Part of a small language model's weights: MLP 128 tanh GELU.
Each number is 200 + 20 x the weight over its row's rms, rounded and kept within 0 to 999. Layers, rows and columns count from 0. The size before them is the row's rms in percent of the matrix's.

# o: layer 6 attention output (transposed), 96x64, rms 0.228, rows 20-40, columns 0-63
# v: layer 6 attention value, 96x64, rms 0.261, rows 21-40, columns 0-63
# q: layer 6 attention query, 96x64, rms 0.271, rows 32-63, columns 0-63
# k: layer 6 attention key, 96x64, rms 0.26, rows 32-63, columns 0-63
o20,096,178,180,207,217,200,210,205,179,173,249,192,199,191,207,211,226,212,242,146,226,175,197,191,194,204,201,196,196,240,217,188,175,206,232,204,188,177,222,195,202,218,207,212,194,197,167,164,199,199,224,218,201,247,201,206,199,200,199,222,197,223,225,176,213
v21,104,188,204,208,225,236,237,222,177,195,190,252,214,200,211,195,212,204,224,189,200,217,166,211,218,231,167,210,230,203,179,215,232,227,159,190,211,196,176,208,199,208,224,216,203,200,187,208,207,235,205,198,188,164,187,192,201,223,176,164,205,192,188,217,198
o21,105,218,179,229,210,194,191,204,225,159,195,206,201,217,185,192,161,215,197,191,214,169,198,198,183,177,232,183,160,217,160,223,214,195,190,211,213,203,214,210,190,197,175,201,199,194,216,216,214,135,184,196,195,216,213,201,187,177,247,218,196,207,181,217,183
v22,086,191,215,212,190,173,200,188,177,228,193,185,221,220,190,174,197,186,222,201,203,170,196,215,171,214,195,188,247,213,232,176,201,195,235,172,194,160,219,216,215,208,191,198,194,174,148,216,203,229,186,183,199,208,209,200,230,188,152,188,188,190,217,204,210
o22,087,197,214,195,201,215,216,199,247,192,187,215,185,186,209,211,176,204,208,211,232,212,206,183,198,175,230,218,242,228,196,176,193,184,230,196,207,210,210,191,212,170,205,193,196,233,240,206,219,204,221,203,197,171,204,201,191,207,203,187,202,270,179,184,238
v23,088,182,173,172,180,210,244,199,181,184,198,176,194,200,211,217,201,189,179,184,154,216,217,196,197,183,233,223,189,236,166,183,211,215,164,191,222,211,237,196,164,196,201,215,174,201,183,196,215,187,224,233,200,225,190,189,201,181,198,212,172,213,207,172,194
o23,089,220,185,194,207,223,192,167,247,218,193,201,197,206,234,230,213,216,188,194,201,181,188,216,202,204,146,205,168,198,216,219,211,211,190,222,191,210,188,243,213,245,177,203,190,228,228,203,204,237,197,215,178,193,211,187,179,196,215,209,221,178,199,235,201
v24,107,216,224,174,198,232,193,214,217,219,217,207,199,234,235,196,208,205,217,250,207,229,233,225,195,209,245,198,171,218,185,190,200,218,179,212,180,210,209,190,194,217,185,171,184,218,216,203,206,235,211,252,198,220,211,187,193,201,167,198,200,194,208,217,210
o24,101,162,185,208,213,188,228,176,222,206,198,195,192,210,210,192,227,236,165,199,175,202,191,173,237,192,176,205,200,186,180,207,164,251,199,179,197,208,229,206,214,216,232,194,216,169,214,169,174,183,222,189,204,188,187,210,192,203,234,186,220,211,209,223,196
v25,096,180,180,216,208,204,220,223,190,182,230,196,211,185,178,187,154,189,157,227,184,196,197,210,185,198,204,169,195,186,199,220,170,174,167,217,219,186,195,223,210,194,231,175,237,185,185,179,201,216,212,208,190,208,178,168,175,187,205,218,163,214,192,233,199
o25,095,218,210,226,203,209,189,145,200,210,192,215,196,198,209,193,195,195,217,212,202,179,166,198,195,197,190,197,221,188,214,212,195,198,200,228,183,235,211,182,222,180,150,219,162,182,213,183,187,177,222,190,211,164,236,201,197,216,198,169,214,176,198,162,163
v26,089,172,183,213,198,197,216,206,178,176,205,191,224,189,192,193,197,216,193,228,177,216,173,206,206,200,200,203,226,196,192,198,224,169,170,203,194,203,193,201,197,164,173,186,193,164,238,217,216,218,235,210,189,181,174,177,205,180,210,165,175,224,171,193,141
o26,091,207,227,227,224,194,161,174,243,175,197,218,168,198,188,162,172,211,172,186,178,189,192,195,203,189,206,187,202,217,206,204,196,248,194,231,179,179,207,195,228,205,187,219,220,217,186,215,220,186,187,194,205,218,231,185,163,199,174,195,222,178,189,219,210
v27,080,175,146,229,184,203,201,212,194,213,186,206,225,167,180,175,209,186,199,162,167,192,224,211,204,217,227,204,212,162,200,191,202,230,195,180,242,213,199,197,164,168,197,170,211,217,222,205,197,231,211,222,208,202,178,198,208,204,200,176,222,192,219,191,214
o27,078,185,212,191,216,204,185,176,204,203,204,183,214,181,216,185,199,191,159,219,254,190,189,223,183,206,216,244,170,222,210,195,221,222,189,232,211,228,197,191,227,216,219,212,218,207,222,223,202,180,206,208,229,218,179,165,178,220,235,209,205,215,176,186,181
v28,092,206,169,225,154,163,197,209,234,199,178,205,212,160,186,202,184,205,244,196,211,223,223,185,185,228,185,206,215,191,220,196,217,210,221,179,191,223,195,205,179,201,198,227,215,185,185,229,212,183,205,198,206,194,234,226,225,186,193,167,199,205,182,162,216
o28,099,173,231,191,220,191,221,187,165,215,192,194,197,196,197,173,191,190,185,183,234,192,189,237,171,186,204,177,159,196,186,152,218,182,181,224,211,200,196,195,184,188,232,190,202,231,223,190,232,195,198,222,207,181,210,191,172,180,175,201,194,189,165,231,197
v29,109,200,209,176,190,184,205,235,246,212,217,194,190,222,194,218,205,183,199,203,200,206,186,181,186,221,210,199,181,185,212,178,195,152,232,190,197,202,201,167,222,210,200,197,203,216,204,169,201,232,219,190,170,238,206,169,145,192,212,164,182,194,195,173,209
o29,109,184,243,215,219,202,188,172,195,196,185,168,210,192,183,198,209,207,208,208,187,223,197,215,238,228,219,196,219,174,196,225,216,220,199,154,219,226,143,215,187,210,198,146,196,188,195,199,183,222,195,185,207,183,217,234,202,204,208,177,212,183,203,215,207
v30,091,209,192,194,176,206,179,217,211,187,178,225,208,182,168,191,198,211,190,173,163,191,210,198,212,198,188,225,203,197,198,215,210,162,204,198,194,248,216,169,200,219,182,212,158,174,212,201,227,173,216,183,222,197,191,182,196,187,229,224,235,242,231,194,220
o30,104,205,192,212,183,188,184,204,193,236,211,211,173,196,204,215,212,196,213,177,253,203,175,177,167,215,213,187,226,211,196,182,216,224,155,199,202,169,184,217,178,223,187,220,237,221,181,192,196,232,179,217,215,226,225,204,196,211,201,188,180,170,187,172,217
v31,101,220,181,216,196,201,184,237,200,182,213,193,213,204,239,207,164,194,243,207,210,210,197,182,204,269,174,206,214,169,193,166,211,198,212,182,164,199,214,204,196,188,191,235,184,170,183,186,220,231,211,186,200,193,205,222,198,206,196,206,219,231,193,201,189
o31,097,197,221,242,198,220,245,212,203,216,206,178,192,220,167,204,194,224,235,239,193,205,199,218,222,192,211,193,170,221,198,222,232,215,184,198,222,195,194,192,179,222,218,179,219,215,212,217,224,185,175,199,259,184,208,201,204,217,188,224,181,213,210,218,206
q32,123,207,185,244,217,224,215,229,201,186,206,220,199,232,182,212,187,194,199,181,181,181,204,220,212,201,224,227,167,221,185,254,152,208,205,190,206,196,187,193,180,186,197,167,226,211,217,213,184,223,218,197,216,193,224,232,198,203,212,226,183,169,226,207,204
k32,122,193,179,192,147,182,230,201,233,170,162,205,206,202,231,185,230,203,187,193,212,186,194,246,204,239,212,175,207,198,218,178,216,164,208,218,198,222,199,202,181,181,200,194,192,189,191,214,211,210,190,161,205,211,184,175,172,218,201,206,180,233,187,209,190
q33,116,194,221,225,177,208,188,163,199,195,175,188,209,232,185,197,202,203,199,177,197,174,180,204,207,229,191,216,204,164,195,190,197,213,204,211,218,154,220,171,199,214,178,168,181,179,200,199,173,175,207,169,248,227,208,225,202,233,178,224,207,181,179,196,179
k33,107,200,200,191,198,164,223,165,193,199,253,191,219,199,179,188,216,204,178,217,188,193,182,220,190,212,214,170,212,219,177,204,206,219,206,189,235,240,159,209,201,218,222,238,201,194,207,212,166,203,204,195,183,202,187,188,151,220,200,196,200,161,215,210,204
q34,118,232,173,228,192,205,219,214,237,190,201,253,221,207,193,177,174,227,235,190,197,180,178,210,238,238,199,186,188,183,182,184,176,201,217,208,197,222,221,224,242,204,194,199,181,190,211,214,208,218,203,206,219,205,198,200,193,226,178,231,222,188,220,201,184
k34,114,185,184,222,174,206,233,186,197,195,179,160,231,176,219,202,245,203,194,217,196,178,205,235,209,195,203,214,159,199,203,183,191,188,221,223,208,190,186,195,196,225,241,186,190,175,232,199,169,204,190,167,172,191,227,176,167,213,217,184,210,194,211,202,201
q35,104,201,219,168,211,181,183,231,204,190,196,192,173,184,181,195,232,211,172,186,192,196,211,193,220,190,176,185,191,181,208,200,211,184,199,163,201,189,188,173,233,199,192,192,186,204,200,182,189,237,240,255,206,226,168,214,216,173,199,184,218,155,184,204,193
k35,114,202,192,177,211,218,188,200,195,225,193,216,226,212,171,191,201,193,214,222,212,172,191,184,237,191,196,255,186,213,211,175,173,187,230,188,202,222,201,222,185,184,221,221,229,201,198,240,209,201,244,170,219,209,182,204,215,193,175,242,179,207,191,215,213
q36,117,179,164,224,191,205,226,205,209,198,204,224,189,197,221,191,213,195,203,186,205,214,187,208,201,194,264,165,188,173,196,203,197,197,220,237,215,191,189,238,190,223,214,172,181,192,187,200,229,200,195,223,179,247,188,223,187,206,220,196,203,240,215,169,209
k36,116,227,199,218,196,192,199,213,172,187,191,200,193,190,201,197,161,193,216,192,221,207,221,208,197,196,181,184,194,257,199,199,225,212,188,209,208,204,200,173,179,206,181,212,187,217,234,191,207,178,181,165,157,173,248,193,187,189,204,192,220,237,202,247,180
q37,139,171,212,177,195,160,189,196,199,201,218,195,221,215,169,220,150,173,226,196,170,211,193,220,203,182,211,229,181,188,226,201,192,195,182,220,173,180,201,200,215,180,196,200,185,204,222,245,233,220,198,198,191,235,179,184,193,241,205,181,174,208,212,193,207
k37,145,206,196,172,192,204,210,196,179,172,217,185,179,173,217,200,187,198,190,206,163,236,196,229,172,172,203,207,239,194,229,180,199,179,197,243,227,174,205,190,184,224,181,224,196,172,202,215,211,187,181,190,222,179,204,185,226,203,201,164,218,225,222,210,233
q38,109,207,191,226,209,179,205,186,222,230,199,234,179,192,199,210,241,197,216,186,242,180,196,186,196,190,194,203,220,172,175,216,168,205,226,212,158,177,202,178,181,198,206,228,190,188,208,165,183,196,194,143,215,225,214,202,224,208,179,193,196,186,205,170,196
k38,104,233,214,209,189,180,208,166,184,197,235,198,241,183,230,212,205,199,210,214,230,170,192,208,170,239,175,199,195,223,164,222,174,191,200,223,192,194,190,185,227,195,177,208,198,176,180,200,183,211,200,216,201,214,201,195,163,198,252,196,183,191,193,220,179
q39,114,229,186,203,182,189,219,212,199,206,204,177,190,222,198,193,225,224,198,220,193,200,195,218,220,226,194,202,202,225,207,222,209,264,189,214,217,206,187,217,166,165,266,192,199,200,184,181,184,207,189,202,202,195,178,222,163,222,212,207,227,190,201,230,218
k39,114,190,176,187,211,205,188,185,208,226,187,200,203,223,189,207,186,208,192,205,214,206,183,217,168,239,231,192,217,178,181,159,195,205,152,156,224,204,192,201,218,242,223,165,224,176,216,159,235,188,195,194,204,204,215,216,186,203,191,220,206,193,203,181,187
q40,122,212,205,230,219,221,177,197,232,182,182,209,202,205,190,188,200,200,190,200,236,233,233,173,203,205,201,196,200,200,190,234,222,204,193,213,198,220,227,197,203,165,202,257,212,219,205,213,179,196,199,215,199,214,214,230,254,192,223,193,200,237,230,201,174
k40,107,227,204,225,197,211,174,195,178,188,211,198,203,206,198,200,190,167,248,202,209,173,202,200,212,216,258,201,166,195,223,242,197,170,226,193,174,232,202,255,211,212,188,202,189,217,213,210,209,195,208,224,191,229,193,184,218,179,223,200,208,207,210,195,207
q41,109,206,184,227,185,219,217,196,184,150,217,207,226,228,202,220,230,193,254,229,172,209,233,234,202,194,218,191,190,215,206,205,219,196,172,228,215,225,209,187,200,221,211,190,176,194,212,218,193,206,188,179,205,187,188,209,205,179,209,193,177,180,228,167,173
k41,116,215,204,220,184,173,196,210,173,216,237,168,183,194,200,183,225,210,217,179,216,214,248,219,180,211,212,203,246,160,228,184,199,218,218,196,205,212,210,187,184,184,184,194,198,217,206,171,222,196,152,213,169,191,200,179,214,220,212,215,214,193,229,202,217
q42,132,196,181,210,205,215,161,180,183,216,167,250,224,200,171,220,188,201,196,203,241,161,214,173,193,204,218,222,179,197,216,204,201,242,217,192,185,183,204,204,202,210,171,232,188,182,193,239,186,195,221,215,184,192,214,201,170,187,216,187,181,184,197,179,179
k42,132,222,209,204,166,172,208,191,217,175,199,212,185,190,236,188,220,208,233,208,172,199,189,222,202,220,193,202,180,227,187,226,157,196,215,226,178,181,183,208,178,226,207,201,191,206,203,196,171,186,206,169,204,240,169,201,219,220,200,196,177,197,252,210,176
q43,109,212,174,213,159,206,208,199,233,209,176,193,221,191,214,185,195,217,216,161,169,200,201,227,198,205,200,215,202,216,225,171,186,235,148,182,209,178,227,225,195,193,202,201,230,192,210,194,186,209,183,210,160,202,201,199,203,185,171,167,219,231,207,170,192
k43,096,188,181,202,186,220,175,213,164,205,214,191,217,209,205,203,188,232,183,219,192,202,207,189,168,225,197,170,171,222,205,206,204,191,233,196,221,182,206,192,227,246,224,166,177,225,217,189,228,197,187,183,171,186,161,192,218,217,209,185,196,243,208,171,201
q44,128,237,202,200,202,210,164,174,194,190,210,185,182,229,192,197,201,204,175,199,195,179,186,183,199,194,208,229,165,188,205,242,198,175,196,270,171,215,201,228,202,224,197,189,186,203,198,232,201,215,227,212,207,215,194,208,207,151,178,221,205,204,199,219,193
k44,130,214,194,194,211,175,205,235,207,184,203,194,237,243,188,224,210,204,250,189,220,197,206,221,217,204,225,226,188,203,201,193,195,210,206,262,196,200,170,225,186,242,179,221,183,177,205,210,210,186,192,185,210,214,205,179,201,211,187,220,162,187,208,202,224
q45,129,217,191,197,254,210,221,197,232,227,212,212,187,232,215,206,218,184,213,222,209,184,185,168,212,169,198,206,208,204,204,213,221,235,225,173,175,186,208,234,200,196,180,206,190,230,213,220,208,189,238,217,210,204,195,252,212,208,207,227,175,184,184,202,199
k45,143,180,181,195,163,175,176,205,197,174,166,219,220,178,186,216,203,202,185,180,208,157,168,211,181,209,218,216,177,201,222,182,151,176,177,210,198,169,201,208,185,188,194,219,183,213,192,204,199,196,210,171,210,211,191,203,184,189,181,184,177,154,202,238,184
q46,125,209,177,165,183,202,215,204,207,218,181,203,214,205,170,182,199,191,204,210,179,219,219,266,190,197,202,233,188,201,198,238,182,225,213,199,216,222,197,211,203,244,232,191,159,182,208,197,180,236,201,187,234,208,178,191,220,186,183,187,212,188,203,205,218
k46,117,206,216,190,200,176,185,185,190,215,213,180,172,211,199,210,204,223,204,188,161,204,201,226,214,239,195,220,206,201,226,159,195,190,178,230,233,189,193,158,208,198,217,217,178,173,219,194,185,163,173,197,196,212,188,190,154,197,195,216,189,233,183,164,208
q47,114,231,225,193,171,170,205,217,236,182,197,228,248,217,202,197,204,232,191,231,175,211,177,208,208,230,194,245,180,224,226,212,192,192,212,197,202,178,229,211,206,246,182,207,192,199,210,207,209,184,175,198,204,195,181,216,215,218,206,213,164,206,209,216,202
k47,115,179,178,179,201,205,206,195,187,195,227,160,184,221,211,214,206,216,230,168,212,213,187,252,156,196,187,201,204,183,224,186,177,216,184,230,225,192,195,221,203,182,211,206,191,170,230,210,186,212,183,197,191,214,185,187,189,235,182,142,205,194,209,191,201
q48,106,223,189,177,225,205,158,196,183,192,199,189,186,230,178,200,207,173,178,175,209,167,201,159,206,200,198,186,195,205,207,182,184,216,179,204,227,216,219,190,210,214,181,182,205,176,145,201,244,166,195,174,207,196,190,176,190,204,172,180,199,202,193,178,233
k48,100,190,195,193,210,201,213,188,222,184,228,199,253,219,196,232,222,200,205,190,162,219,223,162,211,220,162,183,225,184,222,197,208,201,184,185,173,198,192,210,173,207,227,192,157,208,205,232,210,206,200,191,190,236,202,179,211,173,186,210,195,158,208,216,195
q49,126,200,208,170,187,213,191,230,226,224,189,218,201,212,215,190,198,229,190,196,181,228,215,227,229,207,188,187,175,190,234,242,209,202,193,172,144,220,189,216,229,158,184,186,208,205,203,211,211,173,198,201,201,176,209,209,180,198,235,210,224,187,218,197,228
k49,117,197,160,198,193,198,176,165,209,174,139,192,182,218,193,231,197,173,204,234,190,193,187,209,230,230,189,232,193,189,221,185,197,192,230,209,231,201,202,195,186,214,193,169,186,223,207,233,181,232,211,225,195,191,203,229,225,203,192,199,209,220,215,198,189
q50,106,193,226,195,224,214,191,195,196,173,179,206,242,218,223,229,189,213,188,225,183,203,197,166,201,189,194,183,195,176,211,230,193,257,176,190,223,222,198,225,204,211,183,195,190,179,191,167,175,185,201,196,190,210,178,198,241,178,162,225,216,224,187,190,204
k50,104,198,175,185,192,203,159,231,213,179,213,195,187,222,190,159,185,223,193,201,201,188,179,198,224,209,204,192,178,194,200,234,186,180,200,228,191,184,172,205,189,190,244,186,194,236,207,264,213,171,209,189,165,216,210,207,170,211,206,198,206,178,202,193,185
q51,119,204,257,191,216,208,227,224,208,165,195,201,191,219,214,210,181,197,185,204,173,220,218,197,170,165,221,183,220,195,173,188,184,213,205,245,164,172,222,169,195,200,211,207,190,204,215,175,219,187,171,231,207,199,202,216,195,169,204,202,202,209,188,234,209
k51,106,170,182,165,211,181,200,213,195,188,230,193,186,184,188,204,199,148,200,169,222,190,200,186,205,177,182,199,189,199,174,206,225,201,191,220,230,183,202,211,184,164,201,183,222,246,183,184,225,166,228,192,200,209,231,188,205,172,219,200,222,227,181,189,224
q52,118,198,193,164,195,234,209,195,207,193,211,203,159,188,215,208,184,214,181,221,210,207,184,217,186,189,169,207,225,177,222,180,208,191,213,199,189,214,159,190,188,183,167,201,198,237,206,194,187,197,180,234,211,163,239,179,241,232,191,186,189,169,217,179,207
k52,113,199,182,189,229,171,163,219,205,237,164,177,178,206,211,224,201,203,196,210,190,204,199,191,214,182,192,207,206,223,224,202,236,188,200,179,215,198,240,215,232,168,169,216,226,210,181,213,196,208,237,234,212,197,213,173,189,209,210,223,189,175,231,197,179
q53,127,189,155,198,167,186,188,219,182,195,208,169,181,148,200,187,190,219,187,179,184,186,245,172,189,199,156,207,222,172,183,187,208,203,182,200,192,172,190,182,182,210,169,179,192,160,189,197,203,175,170,199,202,202,211,171,210,194,217,201,214,205,203,192,216
k53,110,223,178,205,235,214,196,194,229,211,194,215,178,232,175,202,209,203,189,180,190,217,216,149,202,213,192,192,205,210,177,185,190,216,229,194,173,210,214,187,210,214,205,211,258,226,215,183,200,228,224,221,173,194,191,165,200,163,222,186,187,214,177,206,218
q54,110,215,225,188,230,188,163,186,219,206,174,194,180,193,188,182,167,193,239,224,184,176,191,222,198,185,206,183,193,242,199,210,220,192,185,222,218,164,173,205,213,215,192,202,219,196,210,201,199,185,193,218,235,223,242,205,177,191,186,209,205,196,200,157,161
k54,102,218,195,195,184,202,191,212,181,215,203,216,215,176,209,176,207,184,189,214,190,208,181,199,157,199,213,214,188,152,171,233,232,228,196,216,214,206,210,185,190,198,217,248,163,207,194,183,166,182,208,218,188,187,201,159,199,225,185,239,167,213,204,211,197
q55,129,231,180,194,189,209,214,222,192,185,207,163,185,171,190,232,214,203,196,200,229,205,213,241,180,194,196,209,183,192,185,197,196,160,201,224,213,191,207,214,246,201,187,201,174,173,232,196,210,214,194,210,167,194,186,178,206,258,204,239,190,200,180,202,215
k55,125,162,181,202,213,190,236,212,194,256,204,168,183,215,213,177,203,176,182,185,207,205,184,176,187,181,175,167,224,201,198,182,191,170,201,206,198,222,183,162,194,182,172,221,218,187,222,191,169,174,174,226,206,192,206,203,213,184,200,191,196,218,215,204,236
q56,102,160,226,208,200,203,215,210,208,215,202,224,205,229,180,195,224,187,197,173,199,192,175,184,195,218,219,197,245,187,194,227,213,198,166,159,185,193,194,212,208,202,252,198,185,158,174,243,212,214,207,221,215,180,199,198,193,200,209,224,193,192,203,192,161
k56,097,164,232,227,166,244,175,201,194,181,206,206,216,197,229,212,190,176,207,199,191,208,203,210,241,217,218,189,206,196,212,186,194,217,222,153,215,190,179,187,150,213,224,188,222,188,206,189,185,199,223,185,216,192,189,216,158,198,202,190,179,181,209,202,227
q57,111,229,154,196,181,175,185,204,178,182,170,199,200,202,234,181,202,185,196,220,203,203,265,171,153,195,224,194,179,198,208,192,152,191,218,189,202,197,182,197,205,196,208,202,200,155,219,182,218,190,201,213,191,215,194,197,229,201,215,194,207,217,212,185,181
k57,103,178,166,217,199,231,201,184,198,230,233,216,191,171,183,187,192,226,214,166,206,196,195,203,230,211,180,202,197,189,186,212,199,208,183,219,169,196,190,183,228,215,165,202,212,195,204,186,210,216,177,201,138,221,175,192,220,170,226,198,187,231,203,229,185
q58,106,193,202,157,173,232,211,203,202,211,230,193,203,224,230,204,208,190,218,195,207,198,179,211,158,188,178,188,186,185,137,213,162,206,188,201,196,161,209,198,208,208,208,247,203,217,212,203,184,215,220,204,204,221,219,211,200,190,228,198,197,217,174,216,170
k58,105,178,219,208,183,144,200,234,208,235,219,229,204,177,194,208,162,171,194,233,228,156,176,199,202,188,197,185,231,209,186,204,197,225,212,210,210,161,208,211,198,216,215,208,215,191,210,191,198,204,179,215,200,218,182,184,203,192,207,173,192,223,166,175,194
q59,118,185,216,219,158,203,180,226,243,206,214,225,222,210,180,206,204,179,207,235,189,230,219,182,191,195,212,208,198,187,187,221,202,234,218,208,208,199,199,206,173,231,222,188,204,201,199,220,193,224,208,223,228,171,210,204,154,230,184,217,229,222,168,217,193
k59,105,185,244,201,179,204,224,213,195,206,170,172,173,192,165,188,175,206,213,200,199,207,161,208,189,225,207,201,191,192,200,196,219,224,159,192,203,185,154,220,172,230,221,205,226,228,200,211,183,223,209,176,213,213,198,196,183,218,228,193,204,222,223,163,206
q60,106,186,210,196,180,268,193,231,232,225,187,186,202,183,200,208,152,217,191,173,184,167,204,175,206,177,199,210,192,229,199,170,224,205,199,189,202,195,209,205,233,218,232,189,203,209,195,183,185,212,194,192,210,199,189,228,204,194,226,237,187,215,235,199,198
k60,102,178,203,223,188,171,214,195,185,184,173,228,229,219,184,161,214,201,183,186,198,230,185,222,204,193,212,192,154,200,228,179,162,186,195,195,193,190,210,193,195,205,214,177,209,207,191,231,199,203,258,201,171,226,197,192,204,187,178,204,179,216,173,173,229
q61,112,214,173,205,228,195,166,230,224,203,176,222,181,226,207,188,202,200,184,174,187,189,203,204,161,214,202,223,221,170,225,183,222,178,203,215,176,200,177,238,191,185,178,215,236,207,240,204,176,193,209,181,205,200,168,212,182,207,225,201,223,194,218,233,210
k61,108,217,165,228,182,201,209,172,194,201,213,177,181,203,171,244,198,190,191,217,247,201,176,177,200,212,198,202,166,228,225,223,187,217,167,206,210,215,215,201,194,223,185,171,219,179,207,198,210,195,187,207,202,200,191,206,211,241,206,216,140,207,220,208,204
q62,113,223,193,174,227,178,253,193,164,180,174,193,213,207,203,217,201,209,174,176,212,206,199,189,210,203,200,177,185,194,197,210,229,187,189,197,173,217,176,193,174,219,174,153,191,168,202,200,159,236,189,184,228,176,216,206,182,220,182,185,182,213,209,190,194
k62,103,183,201,218,215,192,211,216,219,212,197,205,164,198,195,200,210,199,214,206,200,238,209,227,195,247,181,194,189,207,239,222,196,193,228,218,207,206,157,205,218,174,214,201,182,168,195,190,215,202,216,205,213,136,193,208,183,207,213,226,176,159,192,228,187
q63,110,205,155,176,177,222,197,226,175,193,158,203,203,210,222,188,181,144,220,223,202,190,181,195,211,229,206,213,228,208,209,200,195,216,204,196,182,203,239,219,217,200,217,212,219,203,239,208,223,218,200,193,209,188,195,214,248,217,208,189,209,204,176,171,216
k63,099,190,226,243,190,207,172,253,223,204,223,195,216,198,182,253,213,238,189,206,181,183,178,215,205,197,188,208,181,197,207,189,193,180,198,170,216,207,181,166,204,221,204,186,189,174,196,225,197,202,190,198,189,233,188,179,238,188,218,180,217,221,204,225,186
v32,105,223,228,198,186,194,229,232,190,191,227,204,181,207,209,186,180,181,187,224,216,229,233,170,185,179,212,204,176,213,242,163,205,190,217,213,207,200,193,255,216,183,216,193,217,196,190,163,216,205,213,180,201,191,175,185,220,212,223,202,181,209,230,198,174
o32,103,191,239,164,221,181,195,197,191,187,182,203,199,168,217,191,172,206,204,206,148,238,218,211,197,179,185,222,182,185,210,187,223,195,231,172,213,175,192,163,194,214,189,188,180,207,177,234,234,213,195,210,227,207,195,174,208,218,175,210,183,209,181,181,186
v33,111,197,218,157,179,184,187,215,203,189,179,250,184,229,197,184,201,197,145,228,224,185,173,182,188,218,205,181,235,212,201,231,206,165,213,201,190,191,225,187,187,209,225,170,191,203,223,179,214,196,180,170,217,191,225,205,212,222,194,192,212,201,216,203,215
o33,109,194,180,231,210,195,170,219,208,185,199,236,202,195,208,191,181,199,190,243,187,209,190,142,192,213,205,202,180,218,228,191,202,221,165,217,220,194,171,181,176,219,230,194,235,204,189,172,222,169,181,177,190,195,208,198,192,230,205,171,203,225,204,202,178
v34,120,220,233,166,197,225,214,205,185,200,212,204,227,203,196,230,173,194,190,208,200,198,200,196,207,231,196,195,235,205,200,189,192,221,186,236,175,199,246,228,212,199,180,208,166,170,168,223,185,220,191,212,205,200,177,202,179,190,216,228,241,201,173,232,223
o34,106,201,188,181,187,229,196,221,202,237,185,216,211,188,234,203,233,150,174,191,218,210,202,215,202,196,212,214,212,179,227,161,181,167,222,194,172,207,209,205,196,206,173,198,195,219,215,164,192,182,216,198,161,179,196,199,219,240,169,200,181,211,214,189,183
v35,132,175,171,192,211,206,234,208,168,190,198,207,173,203,175,213,192,207,238,238,173,201,204,202,170,186,209,211,202,201,187,211,232,167,164,191,213,169,181,228,190,182,206,206,215,193,215,230,222,163,222,193,203,197,212,231,223,187,220,227,204,192,241,196,194
o35,117,223,186,180,190,181,206,206,182,199,197,204,164,190,156,199,185,197,195,198,188,192,217,188,191,194,188,207,176,245,185,184,244,180,185,222,198,198,202,213,218,212,200,214,225,190,189,217,178,171,212,177,250,203,222,193,177,212,156,189,199,189,192,170,246
v36,113,201,218,185,212,146,214,174,184,190,198,215,200,169,239,215,205,186,179,202,215,192,215,199,219,227,211,203,209,166,216,204,187,225,209,188,165,199,199,220,172,221,210,193,223,193,241,182,221,226,202,228,204,230,212,232,207,198,216,214,205,211,209,160,232
o36,107,217,210,219,228,191,197,195,232,219,222,204,226,182,203,216,200,200,222,185,209,188,169,161,190,211,216,178,248,159,171,159,178,208,194,220,189,197,185,189,189,177,233,191,190,197,214,174,236,204,204,182,197,236,211,199,187,224,168,211,204,202,186,212,220
v37,125,188,181,200,175,158,203,212,210,203,190,186,207,220,211,177,174,200,208,175,190,210,196,183,199,197,190,214,170,239,210,196,145,244,204,167,212,168,205,186,175,198,172,214,203,203,176,188,236,195,193,190,189,180,207,207,177,183,183,175,238,215,230,191,195
o37,115,180,202,205,229,168,230,216,177,156,185,226,184,196,205,220,173,167,209,209,203,219,199,186,211,145,235,186,217,210,184,175,217,205,193,216,215,190,198,200,173,181,165,199,165,189,192,220,225,197,211,189,185,186,191,204,203,180,220,201,184,237,225,210,209
v38,112,181,201,211,216,197,199,166,174,203,173,208,212,209,174,215,182,204,208,225,200,178,199,221,204,177,196,204,210,211,209,210,250,203,211,181,196,277,203,203,183,206,226,187,215,161,174,181,187,173,203,206,222,228,173,178,186,222,205,183,198,202,212,222,212
o38,108,194,248,180,210,216,180,225,174,240,207,209,204,194,226,214,194,210,198,224,182,152,183,222,156,199,159,173,168,205,210,215,194,160,184,194,204,197,191,202,196,191,178,220,231,185,219,179,184,219,200,198,181,204,188,195,204,178,209,174,181,178,191,207,196
v39,110,220,195,218,191,236,187,223,194,202,201,186,181,217,200,184,194,197,197,170,185,214,201,200,190,196,200,213,185,176,191,216,196,220,224,234,244,217,175,226,212,203,238,185,185,189,145,183,191,173,197,205,202,209,178,208,248,201,207,177,226,161,173,214,213
o39,104,193,247,198,179,201,214,155,203,206,212,206,200,223,208,198,188,178,176,157,183,225,229,212,181,204,194,213,173,204,207,215,197,204,212,212,195,172,219,227,204,197,216,231,207,204,169,205,184,241,202,235,189,206,180,190,192,202,202,186,203,230,234,165,164
v40,129,174,201,199,188,216,176,190,203,205,198,171,191,229,199,206,197,177,227,200,182,192,202,168,171,226,229,240,206,205,209,222,175,199,216,211,189,231,189,176,168,168,200,213,193,209,212,180,213,211,196,242,223,232,215,224,204,218,167,202,223,221,245,212,214
o40,126,227,199,197,245,199,196,176,174,209,189,202,211,226,203,230,235,197,237,240,244,196,205,210,192,232,210,191,210,196,206,221,191,206,187,215,220,200,186,202,173,141,192,185,227,193,159,206,191,211,208,203,216,198,186,204,222,214,180,193,217,201,225,176,208